config.toml
num_hidden_layers = 8
rope_theta = 514000.0
init = "normal"
learning_rate = 0.0022
final_lr_fraction = 0.02
Each number is 50 + 10 x the weight over the matrix's rms, rounded and kept within 0 to 99. Layers, rows and columns count from 0.

# layer 4 MLP gate, 704x256, rms 0.0991, rows 135-153, columns 128-255
46 59 48 48 19 65 39 57 52 59 41 49 64 47 57 46 48 57 39 46 67 34 64 50 60 45 45 49 46 72 49 70 38 50 46 57 73 79 52 43 65 52 42 47 54 44 65 55 38 58 54 54 51 74 35 50 45 41 32 57 43 52 47 70 54 58 46 66 47 62 50 38 30 41 55 48 51 51 39 37 48 51 33 51 40 72 45 52 47 58 48 43 49 58 35 40 60 38 46 49 44 46 51 41 60 49 60 51 31 64 44 44 48 57 49 60 67 53 51 53 48 32 58 49 44 46 67 48
52 61 39 43 54 66 44 53 64 46 45 41 48 37 46 33 58 44 44 69 43 51 58 56 42 55 45 45 66 56 53 37 51 42 31 34 53 45 41 52 49 50 42 48 63 54 67 50 64 53 45 57 55 55 59 52 61 31 44 63 38 55 29 39 43 52 50 39 43 49 54 59 49 70 53 44 53 53 71 36 34 49 51 52 37 50 53 63 54 42 50 30 39 42 40 37 48 43 55 47 54 54 38 58 57 63 40 54 40 48 54 59 56 36 37 57 52 50 48 53 53 44 45 66 63 53 66 45
42 50 32 47 50 50 43 54 43 50 55 54 65 48 50 45 48 49 51 43 42 48 30 56 45 54 40 66 50 60 63 38 39 53 46 46 52 68 35 52 63 42 45 63 63 56 42 44 49 36 50 48 60 43 64 46 49 58 48 47 49 51 61 44 43 42 40 58 51 51 72 40 50 52 57 52 43 51 34 53 60 69 57 54 57 41 54 70 26 31 58 42 48 64 52 66 52 45 58 46 57 50 54 51 49 51 69 64 62 53 47 41 57 57 55 40 55 43 61 82 52 40 48 40 48 40 45 55
49 55 61 50 40 43 59 43 32 39 64 23 39 64 28 58 52 49 49 54 52 48 41 58 44 48 55 61 55 40 25 48 73 59 43 33 53 51 32 50 57 50 45 34 62 41 43 50 59 45 52 47 39 44 57 38 56 34 49 42 59 54 45 53 52 39 47 46 39 28 49 57 51 57 38 47 58 51 41 55 53 52 42 54 57 41 38 51 53 57 49 39 44 48 32 45 60 33 61 47 47 40 38 55 56 49 44 48 53 46 47 39 60 23 52 56 49 59 57 40 34 43 46 46 39 39 54 46
40 48 43 42 55 48 52 62 59 53 50 66 47 57 61 72 54 48 34 54 45 49 53 35 26 41 54 67 60 51 40 62 53 53 44 48 60 53 45 54 53 58 45 40 75 49 60 53 44 32 58 51 59 70 46 50 58 52 65 61 48 43 53 56 61 50 52 59 69 49 62 42 40 50 48 45 81 46 53 49 53 40 50 53 45 63 43 51 49 39 40 54 54 34 46 51 42 50 54 44 57 49 44 60 36 49 58 51 35 44 54 54 63 44 48 39 57 34 68 44 59 54 55 44 48 65 58 49
52 59 50 50 38 58 55 50 38 47 64 39 37 59 44 45 67 50 39 57 51 58 49 39 47 54 50 52 52 55 59 65 33 39 57 46 32 59 46 42 49 61 60 55 55 53 49 41 50 59 41 45 50 68 33 54 50 60 40 70 59 37 36 49 38 55 45 49 58 64 55 60 55 52 77 55 36 49 44 42 52 30 57 49 44 44 32 41 48 64 37 64 55 47 49 57 61 39 67 54 44 64 46 70 51 57 50 61 27 47 46 51 53 73 60 37 51 56 52 52 38 62 65 54 55 62 48 55
65 31 54 60 44 44 72 37 77 58 55 54 41 61 59 52 28 45 66 64 55 68 56 62 44 32 11 53 48 39 40 42 39 59 25 65 62 61 64 30 48 51 51 50 34 67 60 57 44 38 24 51 49 31 46 35 30 61 66 47 40 49 49 54 58 47 58 49 55 58 47 48 55 76 54 65 30 55 62 28 40 54 42 47 50 57 68 66 51 47 47 42 40 66 51 33 54 54 75 46 58 31 49 25 50 59 24 34 48 75 36 57 54 50 29 56 66 67 49 49 48 63 53 51 53 47 56 56
35 50 55 34 47 61 50 47 62 45 46 46 61 52 55 50 27 59 58 60 59 53 51 43 53 43 47 60 53 37 25 61 68 46 53 40 44 48 51 21 53 41 54 37 42 68 60 56 29 50 33 49 51 45 57 63 38 51 69 52 31 52 27 49 58 71 48 48 49 55 51 29 53 54 50 33 50 58 34 43 51 54 57 52 58 66 45 43 59 54 50 44 59 46 68 75 67 43 46 59 46 39 42 56 40 53 51 31 57 54 59 52 62 56 59 59 50 42 50 38 48 71 47 60 58 45 50 38
43 62 63 36 32 46 57 42 45 44 50 46 51 26 43 69 56 47 42 44 38 64 44 48 30 47 56 66 50 50 35 42 36 67 56 40 31 35 53 35 61 50 52 44 40 44 58 52 57 55 37 38 56 42 61 47 51 47 45 68 61 47 43 54 46 31 49 55 28 52 39 49 58 54 55 52 41 52 59 49 62 33 61 49 62 53 47 43 55 37 29 43 52 51 51 37 57 48 62 63 47 61 53 52 50 71 57 43 62 46 56 45 33 53 54 69 58 52 58 41 36 44 39 63 35 36 41 48
51 47 62 42 59 43 70 55 65 52 49 39 55 57 39 29 67 57 56 49 57 51 35 51 57 55 66 53 43 60 58 43 52 53 52 50 35 48 59 40 60 47 44 57 65 56 60 47 31 48 60 40 46 48 57 46 53 89 56 48 49 55 47 38 36 54 39 32 76 41 38 46 50 58 49 39 57 56 59 57 43 57 52 30 43 71 43 57 43 61 51 63 52 40 41 66 40 57 48 59 47 65 50 39 61 48 56 62 70 49 48 41 60 43 56 71 48 32 62 47 42 43 56 38 43 48 67 43
55 56 55 50 42 48 53 48 41 30 47 57 48 35 40 56 51 51 27 48 51 41 59 50 59 28 38 45 56 59 49 49 48 55 56 58 70 53 47 61 63 39 47 39 66 50 45 51 51 47 40 53 36 53 52 60 51 52 59 58 28 59 39 51 47 60 66 38 42 40 53 42 75 62 65 58 50 39 40 56 45 50 46 42 63 57 57 46 31 43 41 38 43 63 73 51 56 55 30 50 53 53 58 45 61 35 48 46 58 41 56 22 62 65 50 49 48 69 54 52 52 41 57 43 63 33 54 52
48 63 55 60 50 49 57 43 43 55 63 37 53 60 48 58 47 61 43 57 45 36 45 52 37 33 33 54 39 43 39 59 48 69 51 56 56 48 54 34 35 43 43 62 42 66 43 61 63 51 57 54 46 35 46 48 44 47 64 49 43 45 48 50 53 45 46 36 50 46 64 63 40 54 58 56 54 31 51 61 43 53 52 30 50 51 53 59 59 31 48 49 47 48 69 55 63 58 44 58 59 47 52 37 52 62 61 59 50 51 40 45 55 60 43 49 50 48 69 49 41 48 57 48 46 47 63 62
32 48 50 66 53 53 59 68 53 48 48 55 26 60 51 52 55 47 46 55 25 65 64 35 51 56 46 48 33 33 54 49 65 65 39 43 68 55 59 39 56 55 52 64 68 42 48 57 53 46 42 37 37 66 45 46 47 62 41 29 42 49 47 40 53 36 44 38 45 47 39 66 49 62 37 39 37 58 40 59 64 51 44 56 47 50 49 49 54 36 54 61 55 37 68 42 44 55 52 36 67 52 49 50 54 36 55 52 41 48 51 70 53 55 48 38 47 66 48 20 49 59 64 59 51 36 58 60
40 61 51 46 43 71 61 45 54 47 55 50 49 49 33 56 42 54 39 40 33 45 56 32 30 32 49 54 59 56 59 56 57 46 38 41 45 39 42 51 54 40 45 70 53 45 34 56 51 43 44 59 43 61 45 57 59 51 59 64 62 45 51 62 40 48 37 50 65 36 56 40 57 62 53 54 28 41 53 55 42 62 42 49 43 60 59 70 43 48 46 36 59 44 56 53 51 58 45 45 50 49 54 41 58 37 70 59 73 44 39 47 63 45 52 23 65 43 50 72 43 50 44 57 40 49 42 48
41 41 48 56 61 57 42 66 44 53 60 48 64 57 65 35 42 46 52 43 49 54 48 67 54 42 51 30 51 65 67 60 69 21 52 57 49 40 33 40 45 41 43 53 35 48 53 62 52 52 48 68 55 47 45 61 63 51 46 65 46 51 54 51 36 33 57 56 66 48 59 39 45 55 44 51 43 69 44 62 61 34 46 42 49 47 52 55 38 62 55 58 53 43 56 51 69 48 41 43 50 57 50 60 51 50 44 29 64 46 63 63 36 61 64 53 35 46 43 53 40 42 51 55 59 33 49 56
55 53 36 62 35 46 49 45 53 49 54 46 52 45 65 32 41 53 57 58 56 54 49 61 64 46 36 45 48 42 60 62 30 54 68 53 45 57 32 51 53 50 58 54 45 59 53 49 54 58 51 52 46 62 43 48 55 57 31 60 43 41 52 61 42 67 55 60 48 44 28 44 44 56 43 57 31 57 64 42 42 53 32 54 62 57 44 48 55 55 47 42 58 58 54 58 55 39 41 43 45 37 61 52 63 42 48 54 38 69 65 56 64 54 49 52 62 46 41 56 55 57 66 46 61 68 70 47
25 61 54 41 59 55 38 27 48 52 42 36 73 57 41 53 48 39 53 48 32 44 45 66 58 47 51 50 49 47 45 66 49 62 55 41 64 44 45 54 50 53 53 49 58 67 53 26 48 53 49 54 35 48 46 57 51 36 47 68 43 50 62 62 40 53 42 47 57 47 46 63 40 50 50 46 47 47 49 44 32 28 56 58 44 49 41 47 43 42 66 48 52 36 54 39 60 60 52 54 57 39 75 34 52 80 59 39 21 63 46 46 66 47 60 62 41 53 50 72 69 39 54 40 63 49 52 65
37 53 72 43 44 34 42 60 38 40 69 42 53 60 42 27 57 66 58 49 49 48 55 49 57 42 46 52 22 54 48 60 22 58 53 60 52 54 43 22 47 45 60 60 44 72 45 49 53 38 54 50 39 61 50 48 56 34 57 49 57 52 43 52 39 55 39 28 47 53 55 53 63 52 58 57 57 60 54 61 47 66 53 30 42 56 55 50 50 49 37 40 70 42 59 31 60 52 45 52 40 38 56 34 41 79 65 53 62 48 48 48 51 50 52 40 37 45 55 62 44 59 49 35 41 43 52 50
58 60 32 57 43 62 51 39 57 42 46 33 53 60 59 49 46 52 52 56 47 56 49 28 53 58 42 53 52 61 48 50 57 35 47 48 56 44 48 65 50 50 48 37 51 45 59 41 42 29 64 43 61 49 39 49 50 50 56 69 63 62 46 49 43 28 27 50 47 49 40 45 42 52 42 40 36 46 58 37 44 36 41 58 58 52 64 46 59 44 52 57 48 51 60 49 55 42 48 49 61 40 45 55 48 48 53 56 46 62 60 61 59 53 51 47 51 34 56 52 69 47 55 46 41 48 49 52
# layer 4 MLP up, 704x256, rms 0.0976, rows 135-152, columns 128-255
51 43 49 38 60 53 38 35 68 48 57 46 36 77 54 49 41 53 63 39 47 42 65 36 41 44 42 55 49 49 49 43 43 50 63 36 47 57 54 22 54 50 45 42 54 55 56 44 38 35 38 71 58 44 75 43 43 35 66 64 37 51 58 54 40 62 48 45 55 44 59 53 37 27 51 41 36 64 61 70 57 33 48 51 47 45 37 31 47 30 45 47 58 57 30 33 40 60 26 67 64 40 48 47 38 64 55 37 43 45 61 51 52 63 50 70 43 55 56 44 50 46 43 65 41 55 36 46
43 43 49 54 61 40 52 69 67 44 40 67 47 52 46 61 70 41 50 62 29 44 44 54 46 73 48 35 41 61 56 60 54 61 61 63 76 60 49 54 62 65 51 52 53 48 47 56 61 61 61 29 51 45 64 48 57 43 68 47 42 49 53 45 55 62 53 47 49 56 49 65 51 50 60 42 31 37 47 47 31 45 59 53 38 62 67 49 28 40 19 37 41 49 35 43 35 33 51 45 18 40 62 45 37 58 47 63 40 47 38 64 54 40 51 45 65 40 61 38 62 62 37 41 46 58 42 47
55 70 51 48 46 48 49 50 42 54 52 58 41 52 58 43 59 59 45 51 66 44 39 59 48 48 31 50 41 59 52 49 51 46 49 41 47 68 52 59 39 44 36 45 35 46 53 42 48 38 49 49 60 59 56 43 42 40 48 50 57 45 45 32 42 50 51 55 44 42 43 58 47 57 63 38 41 37 47 55 68 36 39 55 52 41 59 54 44 45 48 58 56 39 34 56 31 62 64 78 57 52 49 59 59 56 40 67 58 39 58 39 52 52 56 49 43 48 46 64 47 50 47 48 46 54 47 45
55 63 64 58 49 45 49 50 64 52 69 51 53 52 36 51 52 41 57 64 46 45 56 58 49 57 47 45 60 39 52 43 37 56 51 57 52 54 37 51 52 48 35 40 59 65 48 38 30 46 56 45 42 44 48 34 57 48 46 51 55 50 58 58 57 53 34 70 57 52 44 54 33 49 39 55 49 55 53 57 55 46 37 50 40 30 64 67 46 40 56 60 51 45 48 34 62 57 42 60 41 61 50 43 32 39 59 42 48 50 31 50 64 73 43 50 60 48 62 69 42 43 64 42 39 60 51 51
55 65 46 46 29 25 55 21 44 60 36 43 44 44 50 46 58 38 70 61 51 42 54 57 61 52 40 24 59 54 68 43 68 44 51 53 32 25 45 41 57 30 50 46 45 55 60 55 41 55 46 61 50 50 50 45 46 52 42 56 44 54 27 63 53 63 59 55 50 53 43 39 45 51 49 44 40 47 58 56 45 49 42 46 49 42 57 59 42 57 50 40 50 64 54 53 54 48 38 44 51 54 45 49 53 56 52 73 55 52 48 45 60 59 46 84 67 62 46 50 58 59 36 51 49 55 33 50
38 34 62 56 63 63 39 65 38 56 32 35 49 60 52 52 56 53 43 62 56 47 47 36 41 58 53 48 49 56 49 53 58 62 43 31 46 44 38 44 42 45 53 44 62 55 44 56 48 47 37 44 39 50 55 44 61 52 50 72 53 48 29 31 28 61 46 49 46 53 53 64 73 51 46 48 44 50 55 40 42 49 40 62 62 49 32 36 34 60 54 58 49 46 37 48 61 37 52 41 37 39 40 48 22 55 58 37 47 38 47 50 62 65 49 42 54 41 56 55 43 57 53 46 63 44 59 42
49 52 57 38 30 74 65 46 64 46 48 49 52 45 67 52 47 38 55 54 49 60 49 50 37 49 28 46 58 62 40 57 51 50 39 54 53 47 57 54 52 51 55 56 55 48 66 52 48 41 53 55 59 38 45 43 37 66 55 39 44 27 44 61 65 45 49 28 50 48 49 48 50 59 51 46 50 56 61 41 47 57 36 52 48 56 62 58 51 35 51 44 38 58 41 38 52 54 55 45 61 51 42 40 66 52 42 49 41 55 43 48 58 68 55 45 61 79 49 45 56 60 63 43 49 50 46 43
59 41 47 49 54 57 72 45 45 46 52 43 31 50 45 61 67 55 59 58 47 56 45 45 51 52 55 41 64 49 38 45 36 40 35 55 57 54 65 52 58 57 46 42 53 54 29 52 56 53 66 40 47 53 54 56 35 55 37 43 40 34 59 18 59 33 37 43 43 44 31 39 57 43 43 58 41 41 46 44 53 50 52 71 49 44 51 31 54 63 45 46 35 71 56 56 38 57 54 56 52 40 51 46 47 54 36 58 59 54 64 48 75 60 61 55 73 63 47 50 42 53 56 57 30 43 58 56
34 45 58 56 49 44 39 53 53 52 40 42 67 48 53 65 60 64 39 30 49 41 63 49 54 37 62 59 61 57 63 51 53 46 46 46 42 52 52 66 48 47 56 50 44 44 63 45 60 52 59 51 43 67 57 30 54 50 50 51 62 50 42 57 62 47 35 58 36 56 60 32 58 45 53 44 43 52 37 54 36 60 50 25 61 43 41 55 51 65 41 40 43 30 58 41 25 24 37 45 55 35 50 44 68 59 45 60 43 62 34 42 43 43 48 51 47 49 27 51 42 58 39 73 40 39 52 31
52 55 45 50 54 52 68 51 49 52 61 50 31 44 37 53 39 42 44 58 50 51 36 46 61 50 44 63 39 55 41 27 64 56 54 58 39 63 46 63 34 50 53 43 37 47 62 57 66 54 54 43 64 47 48 50 44 29 46 48 52 52 52 55 53 62 61 59 70 63 40 50 35 51 66 37 39 54 45 48 54 48 62 43 55 49 28 61 43 21 65 33 52 51 21 40 49 48 52 43 44 56 36 51 46 36 43 61 50 33 46 65 43 24 68 45 62 63 58 59 40 48 48 57 47 43 48 49
54 54 42 32 56 60 61 51 51 44 55 45 56 56 39 45 38 47 48 44 43 36 51 41 39 44 49 50 58 53 45 57 47 43 61 48 50 57 53 33 68 48 45 51 57 56 45 53 46 44 64 57 43 40 53 42 49 51 67 38 35 34 59 39 53 61 41 40 62 35 34 49 69 57 37 60 61 46 56 52 56 43 33 36 65 37 45 57 58 43 35 35 47 43 36 59 57 64 55 54 68 56 61 36 66 51 56 46 43 44 55 35 43 44 47 53 50 53 59 64 36 42 45 51 51 51 46 53
43 60 64 50 45 49 41 42 49 49 57 46 38 63 47 55 49 55 55 59 57 57 57 49 39 57 38 54 53 56 66 46 75 62 35 38 48 52 49 47 50 36 54 61 49 47 59 45 49 50 43 40 57 53 54 34 48 38 73 57 64 35 51 43 63 42 35 47 49 51 63 76 36 50 46 54 50 41 58 55 35 41 50 45 51 44 40 58 51 31 55 64 47 43 47 66 61 55 53 50 48 50 49 56 49 59 63 51 37 47 54 52 57 52 59 41 51 56 53 45 50 58 59 51 33 29 54 58
53 57 51 43 58 47 42 46 52 54 47 49 39 55 48 59 52 60 33 36 51 63 50 42 57 60 40 44 81 45 57 40 49 35 51 47 60 47 53 47 67 34 42 56 31 42 44 50 52 46 37 65 66 29 26 65 58 50 37 52 42 69 57 34 33 73 54 48 64 45 44 44 63 49 60 63 50 68 62 45 41 62 46 61 42 52 49 51 43 44 48 52 57 53 33 50 35 36 41 56 48 69 71 53 57 57 59 46 41 53 54 51 39 39 65 54 47 45 50 53 56 45 59 53 27 48 58 61
55 49 55 39 49 43 42 53 33 52 41 46 59 54 44 67 56 44 47 54 43 42 57 52 46 47 64 45 43 57 40 55 52 43 44 66 58 65 61 42 59 49 64 55 50 51 51 61 54 56 59 47 66 44 50 57 48 43 47 32 37 41 45 48 62 57 46 59 49 55 66 40 64 58 51 50 58 53 39 55 43 62 45 48 49 55 42 67 60 54 50 24 55 49 40 38 44 31 68 46 47 52 48 48 31 57 49 54 55 43 44 54 48 39 22 61 49 57 61 36 55 51 43 54 55 46 46 49
36 66 39 51 54 50 54 54 64 46 37 41 57 56 45 49 34 52 70 58 37 54 48 41 53 49 44 31 47 55 49 39 58 50 71 58 42 52 52 38 75 43 66 48 54 49 39 43 27 52 60 51 55 33 38 67 65 58 32 25 57 58 45 51 41 51 68 31 51 25 48 74 48 44 54 43 57 52 63 64 54 54 61 65 54 54 41 48 57 54 53 57 57 53 37 42 42 56 32 47 36 52 45 51 34 56 54 36 51 35 67 49 47 61 47 51 40 35 52 51 41 50 49 50 56 58 50 43
56 46 53 45 54 52 66 33 55 52 66 65 47 32 49 32 37 52 44 40 54 52 56 77 67 45 34 52 48 40 57 67 46 53 57 59 54 62 42 61 51 45 41 54 56 68 42 69 55 50 49 47 34 40 61 57 55 58 38 60 26 68 39 54 49 56 62 51 63 52 53 45 42 49 56 49 37 65 60 36 37 51 54 59 52 59 54 64 48 64 65 51 34 47 44 46 49 38 42 48 40 42 61 39 49 29 42 53 51 70 44 55 51 51 50 37 51 54 31 62 47 39 73 38 57 62 37 45
52 51 38 64 43 34 44 50 48 52 69 37 61 50 46 38 43 50 42 31 38 43 67 62 37 39 44 46 63 46 63 59 34 39 45 41 48 60 48 45 67 54 45 61 46 50 40 52 56 64 43 37 49 56 46 40 53 50 55 51 53 46 50 50 45 52 60 62 48 66 35 64 41 63 43 66 54 43 44 44 45 41 50 70 39 39 68 51 62 64 39 72 57 46 59 48 32 47 51 58 44 43 57 54 50 49 49 48 44 62 64 76 75 55 33 55 65 45 44 57 37 51 61 40 76 52 58 58
47 38 50 56 65 54 51 37 41 47 62 52 51 35 57 55 36 48 55 45 51 51 33 41 49 49 47 53 52 47 41 44 50 54 36 56 46 41 58 62 46 40 64 62 58 59 60 34 40 42 32 41 61 37 45 46 22 57 53 46 37 40 54 42 52 54 62 48 47 58 48 53 64 42 45 38 43 56 51 43 46 50 49 54 29 65 37 68 46 44 43 55 59 37 50 51 36 57 28 43 48 49 34 31 40 48 40 46 40 51 54 45 59 47 44 52 39 52 55 59 49 43 58 51 39 54 37 54
# layer 4 MLP down (transposed), 704x256, rms 0.0886, rows 135-152, columns 128-255
58 50 52 39 47 47 47 46 61 40 41 47 52 50 50 46 57 50 34 53 41 44 59 55 44 45 23 46 54 65 65 56 50 52 60 64 70 47 55 39 42 51 32 50 47 32 35 55 60 61 46 63 58 65 42 60 23 50 60 44 43 57 56 52 48 49 54 56 61 67 57 65 59 61 59 65 46 50 55 37 60 68 50 60 33 49 52 55 50 43 56 48 58 43 51 58 55 42 60 36 46 43 54 56 56 63 57 56 45 42 58 42 74 47 65 51 54 47 43 53 34 59 71 42 44 67 47 53
45 43 54 47 59 56 68 66 47 63 46 70 57 49 40 51 36 45 34 55 56 67 61 43 52 54 64 29 33 49 50 55 42 72 71 54 54 41 51 43 56 54 55 52 46 50 28 56 61 53 42 48 37 46 30 42 39 51 63 49 63 57 55 41 57 30 56 55 47 35 34 46 58 59 43 55 40 61 39 54 13 52 60 38 54 54 64 40 48 52 53 52 55 36 49 42 52 44 61 59 66 35 58 56 51 51 50 46 49 69 61 33 34 31 36 63 49 51 56 51 64 33 43 57 54 45 38 53
31 51 50 47 57 51 69 49 46 49 44 43 62 48 45 65 50 37 46 36 29 49 67 50 53 43 51 50 51 47 35 59 38 43 44 56 58 47 48 41 53 55 53 49 60 64 47 42 64 59 41 60 47 36 54 79 65 60 45 48 36 52 59 68 60 40 55 33 47 44 31 42 45 55 45 48 54 54 51 69 42 59 49 51 49 51 55 57 46 63 63 38 52 41 35 16 73 56 41 37 47 50 46 56 43 54 63 37 37 64 48 51 50 34 53 58 59 47 57 59 49 68 49 52 41 35 36 50
42 46 32 31 37 53 51 52 38 48 51 40 44 41 42 51 43 72 48 70 17 42 46 57 55 29 64 64 44 47 37 52 68 46 33 61 44 62 73 44 65 59 55 47 34 63 51 56 45 55 61 45 65 35 44 40 65 57 45 62 37 55 41 61 64 47 54 42 55 61 49 30 38 61 67 33 43 65 52 44 37 61 49 59 50 54 46 52 45 66 52 44 45 59 44 48 45 42 44 47 57 61 64 32 56 61 45 53 31 46 56 57 45 51 58 69 20 48 44 55 34 41 43 36 57 51 36 64
50 63 38 41 59 43 45 46 63 45 37 62 50 66 61 51 47 40 42 38 52 34 56 28 27 52 45 51 51 53 53 44 38 49 43 56 53 60 51 32 36 68 40 37 65 45 63 66 61 39 44 46 39 53 51 57 58 46 64 42 50 40 38 64 57 42 61 47 54 41 51 56 53 54 53 41 66 64 59 44 60 48 50 45 55 53 40 37 37 42 37 68 50 35 57 66 46 57 69 46 43 48 48 60 49 55 45 26 48 53 39 51 39 49 45 35 30 49 52 35 58 53 35 37 54 50 62 40
49 35 49 52 53 57 52 57 51 60 62 49 60 51 49 57 54 41 52 56 44 40 47 50 50 34 40 42 42 47 63 45 48 43 32 60 40 47 66 44 54 44 52 60 38 66 67 57 49 40 63 48 56 32 68 45 62 45 47 42 41 51 53 49 52 62 44 59 41 36 70 38 45 47 39 66 52 50 32 49 30 68 59 50 36 52 45 53 48 48 55 49 47 60 52 43 50 64 54 44 54 48 53 52 40 28 50 58 61 53 46 48 56 34 55 56 42 43 46 64 56 42 46 41 45 53 52 58
33 52 42 49 62 42 49 46 47 63 46 48 44 52 38 50 36 63 46 42 35 36 45 48 66 64 66 45 60 64 50 50 50 40 77 43 51 43 45 38 59 63 51 44 54 39 35 47 49 61 61 54 45 67 51 63 67 45 47 64 41 66 53 41 46 59 55 45 57 46 52 59 38 41 49 46 59 46 49 47 43 45 54 53 63 45 48 42 58 62 53 50 54 43 49 58 45 46 49 69 38 44 52 64 46 51 54 49 57 39 58 51 44 40 55 55 34 36 46 43 44 42 35 56 49 60 56 48
41 55 58 63 47 35 63 59 41 52 47 59 37 62 46 57 53 49 45 39 43 51 61 60 56 49 63 45 40 56 33 38 54 28 33 54 56 51 35 46 45 36 67 27 53 58 43 38 49 44 50 50 60 59 41 40 46 66 45 37 65 69 41 55 52 46 43 52 43 36 44 55 60 41 43 68 46 45 55 48 62 50 55 56 45 53 65 36 43 55 73 41 41 36 46 42 50 39 39 31 56 46 43 46 69 33 40 41 64 39 39 38 33 48 67 27 62 47 42 39 35 44 48 48 55 62 61 30
52 58 42 51 52 65 42 44 51 62 53 58 62 37 66 40 38 52 43 47 48 34 48 55 56 61 40 39 42 65 53 54 53 43 51 37 70 51 44 43 46 32 41 52 72 59 42 42 66 34 43 49 40 44 40 45 38 50 25 52 46 54 48 39 54 45 37 58 31 39 35 61 48 33 49 54 55 28 51 59 43 42 36 58 74 49 46 56 36 44 45 49 49 52 46 57 58 50 36 49 58 50 47 52 56 48 48 52 37 60 60 54 53 48 50 45 48 48 40 55 66 53 64 65 42 49 33 36
63 41 49 53 40 50 41 39 42 54 50 41 54 31 42 54 61 32 43 51 45 45 63 57 57 38 49 47 49 50 34 65 51 37 48 42 67 57 39 53 60 53 57 42 53 51 58 45 59 39 52 56 53 67 42 55 66 60 64 60 68 63 59 44 42 41 55 51 44 53 30 49 44 49 63 50 52 42 46 51 42 61 51 51 43 40 61 43 51 58 41 36 38 37 64 54 57 54 61 49 48 33 54 57 34 43 59 37 64 61 68 39 39 55 65 50 47 48 55 51 53 60 44 54 65 40 50 67
42 68 47 54 41 49 36 46 48 65 39 36 49 42 67 47 61 59 63 59 58 63 55 68 46 72 57 57 52 52 50 35 56 42 59 65 47 56 66 50 53 60 42 48 50 48 49 52 55 44 48 60 68 38 41 54 50 30 37 52 56 52 55 66 30 36 44 46 53 65 40 42 38 38 36 39 48 48 59 33 34 53 66 64 29 44 49 37 67 58 66 56 45 48 63 42 45 44 52 49 42 39 56 48 46 54 43 41 56 68 50 50 47 47 43 48 58 53 55 43 63 56 47 62 53 54 57 45
56 37 44 55 48 56 52 51 61 52 43 57 43 30 47 47 49 36 51 59 37 49 46 40 53 58 73 50 36 37 46 52 46 42 64 50 51 58 51 50 53 56 55 36 56 63 50 41 54 65 58 46 39 51 47 71 46 52 38 53 31 56 52 50 41 50 62 50 47 54 27 39 63 47 50 55 63 65 54 39 57 54 59 69 53 53 47 43 53 56 38 43 51 52 48 35 48 44 41 49 42 46 60 46 46 42 43 51 53 63 41 56 46 56 55 51 48 48 24 56 43 51 41 50 53 64 57 32
48 40 35 53 49 40 25 41 63 35 47 30 69 52 26 39 64 51 47 55 38 25 26 50 67 48 49 37 54 60 45 64 43 29 52 46 46 37 37 49 58 54 37 51 60 40 63 48 49 62 60 43 52 43 40 66 56 48 39 41 53 50 55 54 73 47 32 58 49 47 47 56 74 30 62 42 44 34 62 51 44 56 43 37 64 30 66 53 40 41 67 34 56 45 25 55 39 62 57 59 44 32 59 76 54 71 52 46 53 46 56 55 38 56 64 51 31 46 57 59 52 55 45 48 43 46 57 53
55 59 37 31 42 63 40 52 53 43 57 54 45 35 48 56 37 71 51 45 51 53 32 53 64 59 52 50 49 74 60 43 75 56 26 32 35 45 35 65 59 41 36 45 59 66 30 63 43 54 59 47 39 51 32 32 46 48 50 40 67 49 67 61 44 55 52 53 43 51 55 55 43 33 53 56 28 49 83 65 44 38 48 51 49 66 55 36 46 34 48 54 57 45 55 45 39 37 54 55 54 57 53 51 51 52 46 52 50 59 43 56 50 73 58 51 46 38 46 43 42 55 42 55 56 55 48 41
48 43 40 42 70 57 57 36 57 59 49 68 47 38 48 47 55 73 59 46 42 71 66 35 56 54 24 63 48 30 31 35 32 49 53 57 53 37 51 46 27 39 56 63 60 67 44 50 49 32 53 58 37 39 34 30 51 51 55 49 56 56 44 43 68 57 38 46 54 56 59 47 58 53 42 51 42 64 63 35 46 55 37 49 56 43 40 50 34 40 47 56 47 42 43 39 50 47 53 41 71 44 40 46 30 60 56 54 25 44 47 58 44 44 55 46 55 44 41 49 48 48 47 53 48 55 62 70
43 36 55 20 59 49 37 46 46 45 61 58 53 56 40 74 47 42 49 59 46 40 54 44 44 40 64 77 55 66 47 56 57 43 33 38 52 44 58 62 44 51 58 42 45 58 64 44 49 57 60 44 57 31 55 55 51 34 48 35 37 51 51 49 52 28 34 61 47 59 85 40 51 38 45 41 54 45 55 57 67 54 62 52 41 61 42 68 47 47 52 55 42 43 56 38 52 60 49 47 71 52 45 42 41 55 60 53 48 29 48 49 42 59 53 61 43 48 58 53 48 37 26 55 39 39 42 64
37 40 35 51 61 63 60 45 38 59 79 29 48 52 47 26 42 35 39 49 52 53 59 62 39 53 36 38 54 80 42 63 58 61 55 39 68 39 51 58 40 45 52 54 56 58 36 42 50 53 62 55 36 43 36 38 27 51 42 41 52 56 41 59 45 53 39 48 51 31 39 47 48 31 65 49 48 45 56 48 26 36 62 46 25 53 39 35 52 47 62 31 45 63 58 55 72 54 21 59 48 32 72 54 67 46 54 30 28 49 64 59 59 49 51 64 47 50 47 54 64 33 70 53 56 50 31 50
45 46 59 32 58 42 55 75 61 59 46 41 52 48 40 40 53 57 68 39 64 46 63 58 57 39 62 48 60 49 56 60 60 55 51 48 50 50 43 34 63 54 50 40 37 46 61 50 38 57 64 42 59 47 57 54 38 57 43 59 59 40 42 51 49 46 57 68 65 43 50 58 48 52 52 66 55 36 47 63 58 49 65 30 52 61 64 43 54 57 42 39 49 47 44 55 46 54 56 54 39 48 41 65 46 66 46 63 51 69 51 59 54 57 51 61 56 64 52 71 44 32 41 48 54 57 60 50